Weights of a small GPT-style language model, trained from scratch on English Wikipedia: biases on query, key and value.
Each number is 128 + 32 x the weight over the matrix's rms, rounded and kept within 0 to 255. Layers, rows and columns count from 0.

# layer 10 MLP up, 1344x512, rms 0.0492, rows 1197-1214, columns 384-511
[[135 137 131  95 174 106 157 150 132 127 112 176 181 104  88  96  87 136 121 133 144 146 160 150 154 161 170 129 132 108 130 108 113  97 155 168 105 127 157 139 102  99  69  81 112  72  56 139  83 137  90 128 106 145 133  90 132  82 159 110  88 128 109 119 193 166 138 160  89 114 153 142 138 159 115  91  71  95  42 189 175 115 115 139 123 128 143 108 117  98 162 121 128 146  92  94 151 142  74 109 108 137  88 141 157 176  93  81 118  86 106 164 148 119 151 167 113 104 166 113 224 172 133  99 142 128 101 170]
 [105 209  79  81 128 161 131  50  84 150 142  77 142 107 124 134  85 114  40  92  86 121 124 169 132  74 117 100  90 103 139 138  81 130 159 139 157  52  86 129 181 141 157 183 106 186 109  96 106 117 113 103 100  97 214  94 121 112 122 164 159  92 148 130 171 101 105 188  97  65 139 104 138 195 159 127  76 125 170 143 155 127 189 131 150 142 138 168 121 116 128 155 131 133 115 118 134  91 140 160 137 110 115 133 128 140 142 144 108  69 114 168 145 169 169 109 161  91 142 199 157 166 115 155 117 140  98 132]
 [148 113  40  75 139 118 129 132 142 150 147 119 135 124 102 111 119 121 126  89 141 166 180 133 127 127 105 165 123 123 150  97 165  69 100 145 117 108 121 119 104 110 105  98 131 126 108 118 159 112 162 121 119 104 133 130 104 134 125  84  67 160 130 145 124 130 161 178 154 116 140 102 157  96 193 188 151  88 131  98  68 145 185 108 125 173 134 129  99 128 111  98 137 126 104 166 160 163  79 153 158 133  85 120 151  98 126  93 159 121 139  57 151 111  99 168 120 119 144 173 158 144 138 105 179 104 111  86]
 [153 104  92 147 115 182  81 108  50 144 141 162 130 207 103 128  89 150 123 186 119 138  92 134 174 122 143 124 166  46 141 126 100 176  74 179 174 117 122 168 135 140 166 106 104 108 161 133 168 147 133 155 173 126 177  83 148 104 144 143  82 111 142 132 165 145 198 128 118 112 227  68 117 116  75  78 139 116 177 169 157 168 171 157 115 166 153 127 151  23 150 120 127  97 155 163 101 116 111 205 115 124 133 128 165 118 177 144 134 143  80 174  66  85  91  60  97 136 108 103 131  96 168 102 156 186 100 143]
 [137  90 165 136 133 109 108  85  91 128  86  88 126 110 210 156 117  61  83 150  98 211 145 107  68  79  90  94 152  87 142 122  63 176 192 148 142 120  98 134 169 125  95 123 102 149 126  61 192  81 156 169 131  98 119 107 128 114 115 112 114 148 149 151 134  94  45 119 118  65  69 120 151 152 139  90  72 161 173 112 129 121 129 153 143 136 125 116 189  90 188 154 129 110  90 125 167 122 105  67  50 173 111 111 105  96 168 172 119 144 148 103 106 162 139  86 160 126 142 168  74 127 133 126 168 152 160  91]
 [ 88 115 103  91  51  70 118 152 122  91 105 141 143  64 178 150  58  27 126 113 109  78 131  96 153 209 144 154 123 135 111 191 154 131 132 120  82  55  61  89  55 150 119 154 118 170 146 129 152 130 124 122 141 124 120 129 135 138 167 117 193 149  86  39 160 105  94 122 110 177 117 134  99 126 105  66 121 124 124 148 136 145 181 101 117  94 138 103 156 119 156 126 160 127 109 188 129 148 115 120 130 165 167 102  87 142 192  99 135 183 168 137 110 143  92  87 121 143 130 111 130 131 124 103 125 118  97 124]
 [ 93 122 228 129 150 145 102 102 161 129 155 161 100 109 117 185 121 105 136 111 113 138 133 118  96 119 147 114 106 101 125 189 100 225 132 164  91 132 101 137 153 177 144 101 110 152 149 132 186 106  86 117 126 145 120 127 120 111 164  92 124 119 168 124 144 104  69  99 109  66  38 171  97 203 121  52  84 104 151 110 117  78 130 128 122 175 130 104  93  80 106 104 122 102 113  83  87 136 147  94 166 110 153 114 162 130 107 194 182 109 192 132  77 134 150  90 134 170 150 183  69 155  52 140 115 130 155 126]
 [124 108 141 134 157 119 176 169  66 113  86 181 137 128 165 142 109 173  90 131  83 141 124 154 145 132 135 132 132  84 180 162 153 130 124 167 129 112 147 125 110 104 174  82 129 158 117  63 138 162 126 137  86  82 159 124 105 159  94 136 112 128  63 127 166 130  83  89 160 111 132 135 160 127 175 112 143  96 106 152 127 148 207 118 125  84  71 153 187  84 116 133 150 123  99 137 142  79 174  90  99 116  44 120 136 136 158 163 154 143 125 133  80 141 107 132  98 137  87 110 122 174 128  96 139 141 137 151]
 [138  95 163 100 166 125 120 164 151 165 120 127 108 191 104 136 138 187 172  99  82  76  89 121  32 149 143 121  92  99 113 139 145  83  89 121 133 128 188  70 112  89 154 165 149 173 128 126 112 122 199 158  90 140 130 115 138 175  95 130 145 115 141  74 127 111 133 131 111 171 106 118 107 171 112 136 101 119 113 141  74  84 100 121 125  81  76 139 116 115 106 210 133 143 131 171 131 152 118 162 145 123 124 188 183 104 122 120 104 118 107 145 159 157  76 178 106 143 179 167 127  96  86 178 168 136 109 171]
 [131 146 169 182 177  97 108 107 128  61  82  77 113 156 116 109 157 156 113  75 137 112  79 109 119 130 148 153 140  86 116 145 159 151  97 124 109 160 125 146 125 116 102 203 106 166 139  94 165  93 120 123 113 115 114  92 146 115 110 158 115 134 102 101  78 106 118 108 129 142  96  82 155 166 189 174 150 119 182  81 123 200 132  94 116 117 128  74 192 143 144  66 116 129 175  99  80 137 164  91 111  64 134 108 130  89 154 155 151 105 160 112 171 179 105 105 105  99  61  87 139  99  74 157 168 132 135  67]
 [140 154 161 218 120 179 116 148 124 125 132  89 161 150 120  96 114 164 124 170 106 100 124  80  83  86 110 100  84 104 108 174 135  58  74 138 160 132 121 121  99 165 158 118 143 130  70 124 151 222 122 133 162  83 109 140 163 110  82 146 174 120  72 115 153 166 128 160 151 128 142 153 153  84 152 155 170 124 105 136  89 167 123 170 105 152 151 123  69  82 140 113 123 108 149 208 120 225 111 127 149 112 151 114 169 114 119 143  99 121 114 168 159 124  79 129  83 112 143 140 132 153 130 201 196 166 159 114]
 [ 70  64  95  97 124 115 184 108 129 186 136  96 169 159 106 162 169 105 152 107 138 128 137 123 135 113  58 152 120 166 135 115 138 143 148 122 120 192 143 115 140 128 154 125 120 136  68  88 153  55 123  96 126 151  93 153 125 129 121 130  79 103 110 113 134 181 105 152 158 136 121 106 162 111 202 127 110 174 103  79  99 229 120 115  91 119  79 113 190 107 148  67 156 113  69 153 155 129 130 155 154  96  96 125  99 163 126 153 105 132 111 136 121 168  87 147 130 130 151 142 134 159 127 127 206  86 161 100]
 [157 116 155 208 164 164 174 142 115 213 123 132 125 125 120 111  93  85 133 153 108 112 163 197 111 113 125 193 140 109 152 173  84 133 223 192 141  87  99 112  60 180 173 143 130 195 157 119 134 101 147 128 140 169 145 146 150 153 179 139  80  71  85 152  83  61 183 135 122 146 110 155 109  96 115  70  72 193 171 153 122 173 131 142 136  79 161 142 167 160 154 119 118 105 151 137  96 122 119 157 130 142  96 166 148 120  96  90 140 160 162 122 152 134 112  92 148 144 171 146 139  80 166 123 154  77 112 148]
 [ 78 119 126 121 123 186 160  95 176 111 130 112 143  92 171 197  88 154 129 109  91 141  60  80 120 127 126 163  67 106 137  75  92 103 170 111 172 118 131 104 207 129 109 124 102  91 162 109 127 123 179 173  65 119 130 147 191 141 138  70 196 105 123 158 141 146 118 154 132 106 188  98 157 168  93 110 118 165 135 126  44 125  63  73 147 108 142 138 132 152 120 152 114 142 120  37 144 133 149 125  80 142 142 161 120 104 123 146 102  80 176 108 112 136  90 156 108 193 164 168 124 174 141 156 137 162 160 155]
 [210 132 146 151 164 121 167 194 117 125 176 136 141 157 113 120  78 116 124 130 166 148 121 160 132 119 168 112  97 129 150 134  88 109 153 170  92 113 130 141  90 109 144  55 173 112 136 115 136 112  86 125 145 107 102 154 178 172 161 143 171  54 208 152  82 158 206  65 143 147  89 156  94 137  87 179 147 162 124 131 113 126  84 128 115 138 159 127  98 132 169 110 126 115 132 158 129  92  92 162  71 111 103 104 150 222 121  93 156 105 192 127 102 124 126  89  85 140 166 111 150 100 132 140  74 186 127 138]
 [147 172  99 160 174 110 132  94 168  95  64 187 113 128  89 150  96 159 131 126 157  97 150  71  86 140  99 121 151 154 130 140 138 188 129  90 185  96 128 151 122 143 102 106 119  84 119 180 143 140 113 153 119 156 151 118 133 158 152 193 148 101 142 111  98  90 158 133 171 133 134 135 124 142  89  55 159 131 189 211 151 100 124 111  79 124 106 186 100 137 137 134  96 186 129  92 119  94 165  63  99  96 121 104 128 168  69 131 117 141 121 125 143 130 167 170 155  73 117  94 145 135 135 123 164 124 124 105]
 [140 141  96 156 172 128 142 104 132 118  95 109  88 165 149 122 147 116 132 164 177 143  93 131 124 125  45 166 123 137 147 146 138  90  88 144  85 171  99 138 172  37 178 223  92 146  95  94 189 127 126 179 110 145 125 132 157 140 145 147 156 124 179 164  92 120 116  50 110  76  86 108 113 148 102 103 165 205 100 108 106 155  97 160  89 149 162 150  99 137 139 154 101 106 159 112 137  76 155  94 102 192 170  74 143 155 169  98 189 163 127 111 165 108 136  79 110  65 218 144 115  81 125 134 151 208 180 108]
 [140 135 145  72 123 118 112  86 116 106 159 126  71  93  75 211  97 105  85 117 110 155 136 131 130  72 148 157 135 142 138 168 141  34 122 125 183 151  80 112  96 131 121 129 114 100 126 143  85 190 142 123 101 160 157  44 117  66 133 138 133 130 145  39 156 154 123 140 143  94  76 140 112  52 104  91 121 168 141 130 152 137  84 127 129 127 130 189 143 147  77  87 140  95  79 178 154 142 113 135 125 118  87 139 131 187 113  89 137 136 138 134 143 127 109 105 135 125 128 122 123 107 106 108  96 117 107 104]]
# layer 10 MLP down (transposed), 1344x512, rms 0.0445, rows 1197-1214, columns 384-511
[[ 85 116 182 131 160 154 119 158 151 154 112  65 134 129 169 102 184  98 103 144 127 161 120 153 134  64  87 122 102 128  92 149 131  99 122 113  91 154 114 124 107 123 173 137 136 133 156 133 175 132 106  96 142 183 103 153 128 109  85 135 142 178  83 117 183 110 107 211 134 116 148 101 145  95 169  95 132 171 173  96 111 142 171 188 164 130 140  68 138  78 170 168  70 126 141 115 115  96 126 126 118 142 101 175 161 133 159 148 119 143 143 129 159 124 116 108 131 117 115 150 162 137 138  80 110 147  85 125]
 [139 141  99 143 106  70 152  74 119 196 218 156 144 159  17 133 183  67 134 134 108 159 155 165 126 130 163 148 158 153 151 166 122 116 160 111 150 146 147 155  91 123 169  70 116 151 165 104 127  21 144 157 136 160 168  70 108  67 114 155 177 144 125 132 169 112 102 148  71 138  95 120 157 146  82 117 160 124 171 114 141 112 135 206 126 119  81 116 141 111 151 158 196 113  99 143 144 182  66 125 113 134  95  70 121 148 173 111 115 115 124 136 140 137 138 221  91 158 110 113 138 129 133 119 135 111 124 104]
 [ 80 128 118 152 120 206 104 136 121 159 154 106  78 113 140 116 174 183  90 171 156 137 133 110 112 108 141  90 157 218 131 110 153 142 105 105 148 219 105 115 183 116 132 167  98 149 105 130 138 124 133 114 147 126 129 134  96 152 111 166 106  82 118 170 139 143 145 159 157 181  96 110  91 160 106 169  71 107 114 129 106 120 104 136 111  94 162 139 118 141 156 135 190 160 157  95 160  98  45 107 160 150 104 119 148 131  92 120 158 130  97 166 101  79 160 192 123 123 137 121  68  64 140 175 148 182 147  92]
 [132  85  86 134 187 149  66  94  99 172 146 112 164 102 116 139 121 130 111 121 118  87 112  85  94 106  79 166 150 117 100 149 156 138 165 122 139 132 155 158 108 174 105 112 155 171 134 140 202 112 136  71 139 148 126 131 126 143 106 134 108 219 173 104 181  86 143  81 100 128 192  98 103  99  68 138 210 134 146 131 132 101 142 190 117 120 117 183  95 149  68 134  96 128 170  95 100 127 119 150 126 131 186 105 127 161 157 135 136 140 126 143 164  65 120  62 124 106 110 123 113 127 142  80 149  67 162 175]
 [179 146 135 137  96 101 151  88 170 153  99  78 107 109 135 197 150 122 108  82  73  59 148 103 141 137 125 134  78  71  90 129 151 147 108 147 115 126 134 101 148 137 154 155  75 117  42 151 173 120  66 118 117 133 123 139 167 123 104 119 113 123 124 138 137 103 191 120 159 124  90 229 137 102 136 106  88 107  70  75 130 171 168  87 204 114 122 130 191 203 130 104 120 125 111 142 144 117 122  64 116 105  82 133 117  89 138 122 153 112  98 126 140 100  82 114 119 140 113 175 139 124 193 136 118 151 155 125]
 [ 95 200  76 135  10  74 108 150 123 143 139 138 139 106 116  90 170 168 119 151  99 155  97 115 108  67  47 180 154 175 141 113  86  40  88 142 167  95 154  86 105  89  89 108 103 123 110 111 136 176 129 181 159 100  86 110  93 176 161  96 109  98 142 149 162 166 126 134 136 121 132 166 121 180 135 158 177 183 118 124 100 146 112 126 129 103 110  98 198 162 123 133  63 117  92  82 110 106 110 126 125  31 126  99 128 139 145 157 157 126 119  96 159 139 205 148 151 107 131 134 152 115 103 123 130 106 133 118]
 [ 76 150  99 102 115 196 105  74 137 118 148 178  84 108 120 156 113  98 150 160 123 115  80 174 121 132 150 146  99  89 188 102 108 161 118 146 114 194  98 130 157 179 173 130 134 140 131 149 128  20 102 100 125 132  99 179 101 110 125 102 120 128 150 150 136 145 131 148 141  99 147  78  68 132  82  53 130 142 174 172  82 163 110 199 127 139 165  96  97 109 137 153  68  23 136 110 104 141 122 178 149 136 128 114 149  76  94 193 130 166 145 113 124 147 101  99 113 128 104 172 148 181 135  99 121 102 162 100]
 [124 127  78 111 123 158 124 132 188 147 152 114 165 183 136 100  94 133 123 155 100  76 126 124 121  60 169 116 154 175 135 108  99 133 122 170 102 132 107 179 177 187  68  93  84 135 163 187  94 190 137 169 103 127 150 142  98  79 111 150  89 119  97 116 141 112 165 141 190 135 162 141 131  89 126  82 146 108 125 135 134 141  89 144  76 109 121 128 107 189 130 154   0 111 165 141 106 171 114 108  83 126 140 121 120 145 146 122 142 126 203 126 145  91 170 110 111  86 136 121 145 143 144 150 153 190 124  88]
 [ 73 164 140 155  37 127  82 146 119 114 105 106 134 164  89 137 166 158  56  78 169 109 119  94 138  94 119  57 115 136  97 133 142 112 106 122 145 175 111 194 159 148  64 103 141 173 137 128 126 118 133  99 168 107 115 136  91 156 174 117  64 130 135 129 142  96  81  76 105 126 110 147 189  71 132 105 143 164 127 105 129 129 162 136 159 125 127 134  97  97 146 100 158 118 128  97 177 162 117  48  52 157 129 107 184 153  97 141 120 115 155  85  64 119 120  95 141 104  82  79 149 143 139 175 109  75 131 153]
 [ 58 132 104 153  89 111  97 151 119 144  73 124 156  85  99 150 104 103  97 106 133 150 148  95  79 219 165 143  54 136 216  65 121 100 124 119  82 103 154 132 121 166 154 169 143 151 172 119 151 108  34 137 102 121 121  54 123 159  82 122 110  92 152 133 126 125  82 165  57 167 174 142 135 165 137 237  41 107 174 180 169 161 133 181 127 151 158 114 118 154 120 139  72 132 148 128 130 179 138 174  97 110 166  85 147  73 110 112 117  88 188 116 143 161 162 116 153 135 123 108  81 145 121 149 117 127 139  94]
 [111 141 190  77 150 239 152 162  97 125 120  83 154 177 133  87 110 140  65 174  79 156 158 109  75 125 168 176 179 122 122 161 151 139 114  98 157 157 140 135  93 131 169 106 149 173 134 122 103 132  93 140 175 134 136 185 147 105 123 164 100 153 121 105 178 151 159 155 155 152 125 144  74 134 117 140 154 136 139 104 105 160 136 201 125 174 177  89 110 156 139 159 175 145 140  90 156 172 164 164 163 103 149  34 162 145  87 153 158 122 145 143  88 154 117 103 158 135 173 146 132 158 157 157  98 142 107 167]
 [ 72 132 102 156  64 149 211  60 146 124 151 121 118 140 105 131 103 141 137  88 151  83 161 129 144 121 158 134  85 111  94 187  53 149 127  89 145 141 127 133 171 121  91 149 105 169 166 110 131 163 141  77 139 164 125 122 122 119 153 171 164 158 123 116  80 114 173 101 173 128  51 173 100 145 164 101 129  95 115 198  45 209 114 177 189 126 117 166 189 135 115 125 147 160 102 200 205 106  71 163 167 137 146 169 128 163 159 158 102 152 132 131 152  59 101 130 103 106 138 150 125 140 104 117  94 169 108 168]
 [155 158 151 175 115 126 122 171 150  73 142 103 132  64 121 130  90 126 107 134 126  99  98 149 127 132 120  97  73 118 133 160  79 138 192  80 130 169 118 138 138 112  81 127 144 156  60 140 124 170 133 137 104 139 144 113  80 177  58 147 130  61 117 135  64  96 112  65 159 125 152 139 163 106 155 108  94 105 147 139 127 135 150 147 153 155 123 155 140  71 140 172 127 139  94 159 118  47 121 154 132 136  95 121 145 165  99 180  94 116 122  67 126 132 146  31  96 116 143 117 126 117 100 106 159 147 128 139]
 [106 102 138 145 185  95 187 122 130 116 144 135 105 172 104 163  51 149 123 108 139  99 132 142 158  50 174 142 189 140 154 139 128 141  95 181 136 200 201 118  89 115 125 107 215 124 116 153 124 106 141 135 101  95 171 129 115 161 148 121 126 153 115 145 122 113 144  54 139 195 158 182  88 120 144 116 134 116 168  63 100 134 134 159  94 148 166 108 163  78 116 120 140 132 110 106  60 111  64 110 175 142 101 121 194 139 150 116 112 125 137  69 131  89  98  77 137 117 123 130 108 110 161 157 130 186  97 144]
 [135 157 124 161 114 120  70 120 138 122  82  82 127  80 156 141  92 150 145 139 155 139 201 106 126 123 136  88  67 183 128 132  87 145 121 122 106 123 133 136 119 144 128 173 156  92 104 118 122 162 125  94 109 126  65 137 132  86 122 173  85 166  64  81  99 127 119 131  76 144 188 144 188 148 129  83 120 138 133 170 105  71 177 124 121  96 129 115 151 122 127 155  48 149 164 144 154  96 137 118 161 154 130 105 213 103 146 140 142 139 175  88 154 115 140 101 144 131 119 178 127  99 140 186 139 192 135  95]
 [124 125 105 152 176 115 130 121  93  78 123 176 224 145 172 116 118 100 102 137  73 176 115 138 128 159 115 149 132 122 142  85 146 147 141 167 102 143 122 130 157 130  91 161 104 108 100 148 205 167 145 154 111 169  53  85  66 144 132 131  78 156  90 210 158 155 131  99 165 136  83 138 109 155  61 113 186  99 173 125 104 137 134 115  98 146 100  90 136 124 167  83  88 166 186 135 149 151 196 148 136 154 123 100 119  97 164 158 126 152 153  91  72 122 135 123 178 103 121 107 131 164 164 160 184 151 106 113]
 [ 95 197  88  72  88 123 173  51 150  77 149 107 147 143 130 152 198 153  69  90 157  53 122  49 122 115 119  64  38 145 110 163 154 149 103 113 114 109 128 140 154 131 126 114 138 142 152 156  89 151 123 173 130 127 120 165 178 139 165 107 137 130 131 134 135 111  96 177 117  64 173 130 145 117 143 114  38 131 107 144 161 102 210 129 144 142 153 160 107 110 137  58 165 144 108 127  97 115 168 109  92 155 107 115 166 167 127 115  90 174 146 124 114  66 123  81 129 116 178  98 116 118 122  84 130  94 115 169]
 [154  94 122 122 176 182  93 128 164 143 131 158 124  99 148 114 133 167 105 101 136 127 127 124  89 158 148 110 138 187 125 134 159 107 149 106 108  90 107 151 146 142 133 152 152 124 132  99 164 130  84  71 129 208 101  70  92  67 195 147 166 190 117 135 112 144 101 121  76 100 127 146 130 170 184 125 125  91 107 108 163 113 129 113  84 129 179 107 120 186 105 155 119 126 142 157  57 128  43 134 101 149 168 120 138 122 101 133 150 142  96 127 168 165  84 120 166 102 154 118 166 115 170 146 155  76 101 114]]
# layer 10 MLP gate, 1344x512, rms 0.0487, rows 1198-1215, columns 384-511
[[131 109  71 128 183 148  57 131 130 117  93 140 117 131 122 113 197 178 112 118  94 100  45 158 124  85 155 121 129  82 103 164 118 117 126 179 137 171 121 159 149 133 144 112 114 145 177 132 148  95  97 197 175 140 144 123  59 140 127 109  88 107  97  94 128 154 148 128 146 141 163 141 109 115  93 122 134 138 155 111 103 144 175  84  81 131  95 164 114  84 153  86 108 117 158 107 147 162 155 167 126  87 122  73 123  49 146 123 132  62 106 129  93 121 116 182 141 158 168  76 164 160  91 197 123 117 117 122]
 [160 116 114 130  91 125 100 174 159 119 171 148 108 155 162 111 150 110  68 106 124 141 116 142 142 161 179 123 133 125 122  96 116 139 138 162 126 131 147 161 127 199 151 109 160 169 134 142 153 186 141 106 138 142 128 127  83 115 128 140 150 147  94 117 163 130 163  81  85 118 111 130 129 125 108 140 135 132 145 143 112 145 128 164 118 161 141 129 159 197 133 172 107 130 150  94 130 179 122 201 179 118 111  84 121 134 140 137 104 128 199  75 155 144 150 146 156 149  70 117 113 136 166  96 114 125  91 141]
 [148 189 126 108 102 101 127  68 159 178 192 117 208 115  98 118 114  79  67  78 135 137  72  90 139 158 108 123 164 178  91  83  88 124 190 185 149 122 127 145 100 203 164 120 110 110 141  74 116  93 110 162 112 120 127 155  75 173  71 117 117 135 145 171  89 176 137 109 153  94 117 104 106 137 145 157 133 135 121 138 136  85 124 142 125 112 100 152 125 136 155 157  89 116 149 106 123 161 104 126 127 116 202  68  98 126 177 124 132 156 103 165 108 183  68 119 167 114  87 170 146 160  98 167 135 107 135 128]
 [162 138 159 123 165 145 142 139 140 120 113 186  87  60 164  67  86 142 147 172 173  78  77 139 118 159 106 108 135 147 146  91 143 178 107 105 160 109 164 160 126 149  77 173 177  70  82 127 123  80 163 173 116 139 130 109 120 181 109 133 132 143 191 116 144 148 109 106 133 175 132 179 165  52 150  50 121 154 127  99  78 106  66 135  82  80 112 126 142 131 147  81 102 107 128 108 152  92 100 201 112 150 144 110 164 138 109  81 106 130 225 149 118  92 118 126 175 137 133 114  77 136 182 118 171 148 116 138]
 [204 126 145  86 175  88 110 110 174 127  77 186 178 107 116  93 143 116 120 122 163 136 142 150  48  87 138 110 106 162 108 108 108  52 143 111  84 123  98 145 166 157 174 109 123 104 137 127 158 106 134 154  89 106 165 149  95  30 140 120 126  92 104 157 170 131 109 151 101 148 172 167 136  57  91 156 124 133 160 186  97  67  99  25 117 121  77 132 150 147 136 157 112 129 104 129 147 197 122  85 145 101  79 191  99 104 128 123 141 132 119 115 176 174  64 124 148 128 150  97 148 110 137 254 120 104  98 138]
 [113 135 142 102 117 118 126 127 144  96  95  35 102  52 143 134 109 106 128 127  76 104 162  94 124 169 109 166  77 142  90 130 127 120  70  90 171 127 111 111 154 122 110 121 156 105 138 121 139 159 143  70 117 146 152 139 131  75 106 152 135 202  98  56 140 117 123 115 103 134 113 144  97 118 146 128  96  81 127 166  78 176 125 137  55  69 115 155 154 140 118 126 124 159 123  74 103  96 127  98 158 121 107 119 183 155 121 131 142 143 150 175  97 156 165 121 121 111  73  79 109 158 161 161 107 155 167 183]
 [161 184 126 119 153 170 103  80 172 120 109 138 158 179  83  93 112 106 114 146  90 199 143 150 170 103  89  91 106  97 126  53 134 112 122 118 209 153 149 124 181 137  88 120 138  74 124 104 110 123 149 112 132 165 109  91 124 104  95 144 122 112 197 120 157 176 153 110 100 155 147  93 147  88  33 108 109 111 153 149  96 164 132 169 128 129  92 156  88  91 119 111 128 123 175  71 175  78 159 151 165  93 155 175 203 148  69 137 135  84 129 118 125 135  97 144 126  76 155 137 109 122 137 118 115 122 140  98]
 [182 116 105 156 113 123  98 123 134 118 185 161 107  43 125  67 107 185 193 129 144 132 153 121 113 110 153 162 191 130 179 118  88 133 123 107 150 104 154 140 158  74 117 130 127  92 116 139 140 119  61 145  81  89 173 106 133 132 148 150 151 124 145  97 154  98  30 142 173 136 138 194  60 128  47 105  83 100 129 102 149 115 136 115 116 115 134 103 165 121 109 136 119 117 130  68  68 126 107 206 104  58 112 136  84 183 155 139 105 113 151 142 153 178  81 129 119 159 152 111 148 144 121  95 103 191 126 103]
 [154 170 139 134 149 142 118  54  88  89 117 131 169 135 139 160 163  66 121 146 110 153 154 116  86 114 123 124 120 155 113 115  61 140 137 107 106 143 162 148 137 157 158 156 140  88  90 143 123 148 174 161 159 144 137 107 137 112 138 109 157  78 174 101 156 142  71 130  97 112 131 204 164 108 114 192 128  77 112 128 158 114 115 171 101  97  65 186 134 125  91 186  84 110  76 131 113 147 154 126 137 138 131 186  93 160 141 112 153  83 145 104 160 182  94 137 134 103 189 133 148  85  95 101 109 101  95 158]
 [164 156 120 139 108 191 122 207 145 166 137 134 146 169 114 150 113 110 103 124 120 125 118 148 118 142 121  83 117 144 158 122  98  73 184  99 107 108 123 160  77 124  99  85 112 108 170 155 112 109  90 144  51 127 137 142 111  62  88 160 139 128  97 138 142 140 106 133 126 109 164 172 103  63 137 119 135 135 191 151 130  93 142 101 159 134 177 151 152 104 174 129  84 141 172 183 148 169 137 182  96 164 136  98 140  92 131 166 150  88 123 183  74 173 134 123 164 176 156  87 127 111 159 110 126  99  88 176]
 [144 118  53 151 114  69 125  92 101 161  99 105 167 146  48 166 179  75  83 132 129  90 106 100 116 150  91 138 111 101 127  79 118 116 164 118 121 155 220 137 213 141 114 131 137 138  99 120  99 126 110 119 136 158 126 136 165 119 125 104 128  80 158 126  61 119 151 111  57 142 122 128 131 164  73 149 136 141 137 163 146 139 108 132 101  76  67 105 118 109 129 131 107 118 141 130 138 141 116 142 136 148 144 120 142 139 162 120 145 156 110 160 142 177 117 130  99 103 156 103  92 154 152 119  89  60 141 122]
 [206 140  93  97 129 181 102  82 166  33 103 114 146 164 126 141  97 112 100 178 120 160 128 151  97 114  63 130 116 115 127 105 104 157 139 107 184 149 125 146 192  90 102 119 116 129  74 147 165 149  39 139 114 135 123 152 107  98 165 170 120 139 128 104  83 138  89  97 116 150 138 148 101 144 104 171 205 114 184 148 105 140 120 137 121 113  63  90 119 115 148 128 102 157 122 102 162 156  50 171 141 197 135 129  69 102 164 129  43 119 106  73  72 123 132 125  94  94 114  96  75 162 132 140 135  97 134 132]
 [144 141 106 155 123  97 174 120 137 205 130 114 140 179 103  99 140 118 136 183 169 130 132 209 113 105 143 140 167 138 133 141 163 120 141  85 151 203 157 117  74 139 100  72 147 176  88 156 101 148  89  99 131 125 152 121 105  75 139  62 142 109 129 121  78  88  93  86 152 227  95 141 142 106 102 107  87 172 197 126 108 112 146 140  88 162  66 121  97  96 168  97 122 135 158 148  89 117 116 174 187 110 140  97 189  74 146 109 108 162 127 106  40 152  83  86 145  71  73 137 141 141 106 116  65 126  75 166]
 [104 155 125 177  84 105 124 120 144  71  40 173 140  78 118 106 126 120 148  81 122 139 168 134 135  97 108 132 133 141 181  99  62 117 106  89 126  94 107 133 153 116 114 109 130 140 100 116 204 112 199  63 103  96 137 118 149 118 144  83 108 106  77 164 145 109 108 133 128 169 127 156 138 142 141 151  68 120 105 139 127 139 133 109 159  87 157 106  76 145 111 109 118 179 142  46 165 141  56 134 155 197 118 106 179 143 124 163  88 126 147 117 148 169 115  90 156 125 152 127 170 106 105 135 145 117 127 121]
 [106 163 135 144 157 124 100 116 111  37 135 173 141 130 133  84 163  75  95 128  96  71 101 114 116 115 154 142 174  96  86 126 104 139  98 125  95 129  95 157 177 137 157  80 117  45 105 183 139  64 112 126 124  72  92 131  64  93 194 146 154 133 102 152 155  96 136  92 142  74 152 127 112 119 113 182 101 123 156 121 154  75 104  77  97 105 127  85 108  96 122 115 110 198 169 111 102 128 152 146  98 122 108 181 165  52 157 159 192 130  82  85  92 111  88 101 152  96 143 138 154 197 148 210 176 186 102  98]
 [167  94 132  81 126 134 178 100 146  80 130  58 111 116  91  71 121 113 113  92 138  84 140 132 117 180 145 107 145 125 126 124 112 156 141 106 169 123 107 139 159 144  98 125 158 146 148 134 125 145  99  97 147 100 142 108 215 139 184 124 146 105  96  86  73 162  44 123 157 128 102 108 151 125 127 129 179 135 153 132 147 101 170 144 131 175  76 143 104 148 107  74 110 193 148 161 155 203 128  79 139 149 168 129 106 119  72 133  75 107 114 146 140 130 151 105 175 178  98 114 191 109 159 141 154  28 108 149]
 [190 199 118 102 101 110 142 122 126 127 132 147 157  91  71 166 149 127 118 137  79 113 100 133 153 105  68 153 117 115 103 160  69  98 117 180 176 159 105 116 120 134 154 138 132 148  98 147 108 122 142  74 148 110 145 164 120 129 128 126 150 147 114  83  73 140 106  65 116 146 124 153 171  73 109 116 119 108 152 125 166 102 111  82 136 157  84 119 124 123 119 118 127 113  69 136 198  97 193 196 168 136  66 169 115 147 114 166 136 123 162 125  48 140 103  84  74 143 100 136 104 139 143 138  73 170  75 135]
 [124 132  61  89 148 106  90 166 101 117 162 134 217 161 147 112 116  72 137 171 125 169 122  81 134 178  57 142 115 128 150 124 147 123 129 117 121 151 109 161 158  90 121 112 143  88 140 159  91 138 121 143 108  84  84 132 154 100 117 108 145 116 144 153  94 158 126 121 166 105 110 103 121 112  92 150 135  70 216 114 102 100 161 138 106  85 108 110  59 100 124 110 118 139 115 102 123 149 138 165 175 116  42 130  67 109 121 136  90 146 201  90 133 142 164 176 112 132 110 127 138 108 158 135 110 134 113 190]]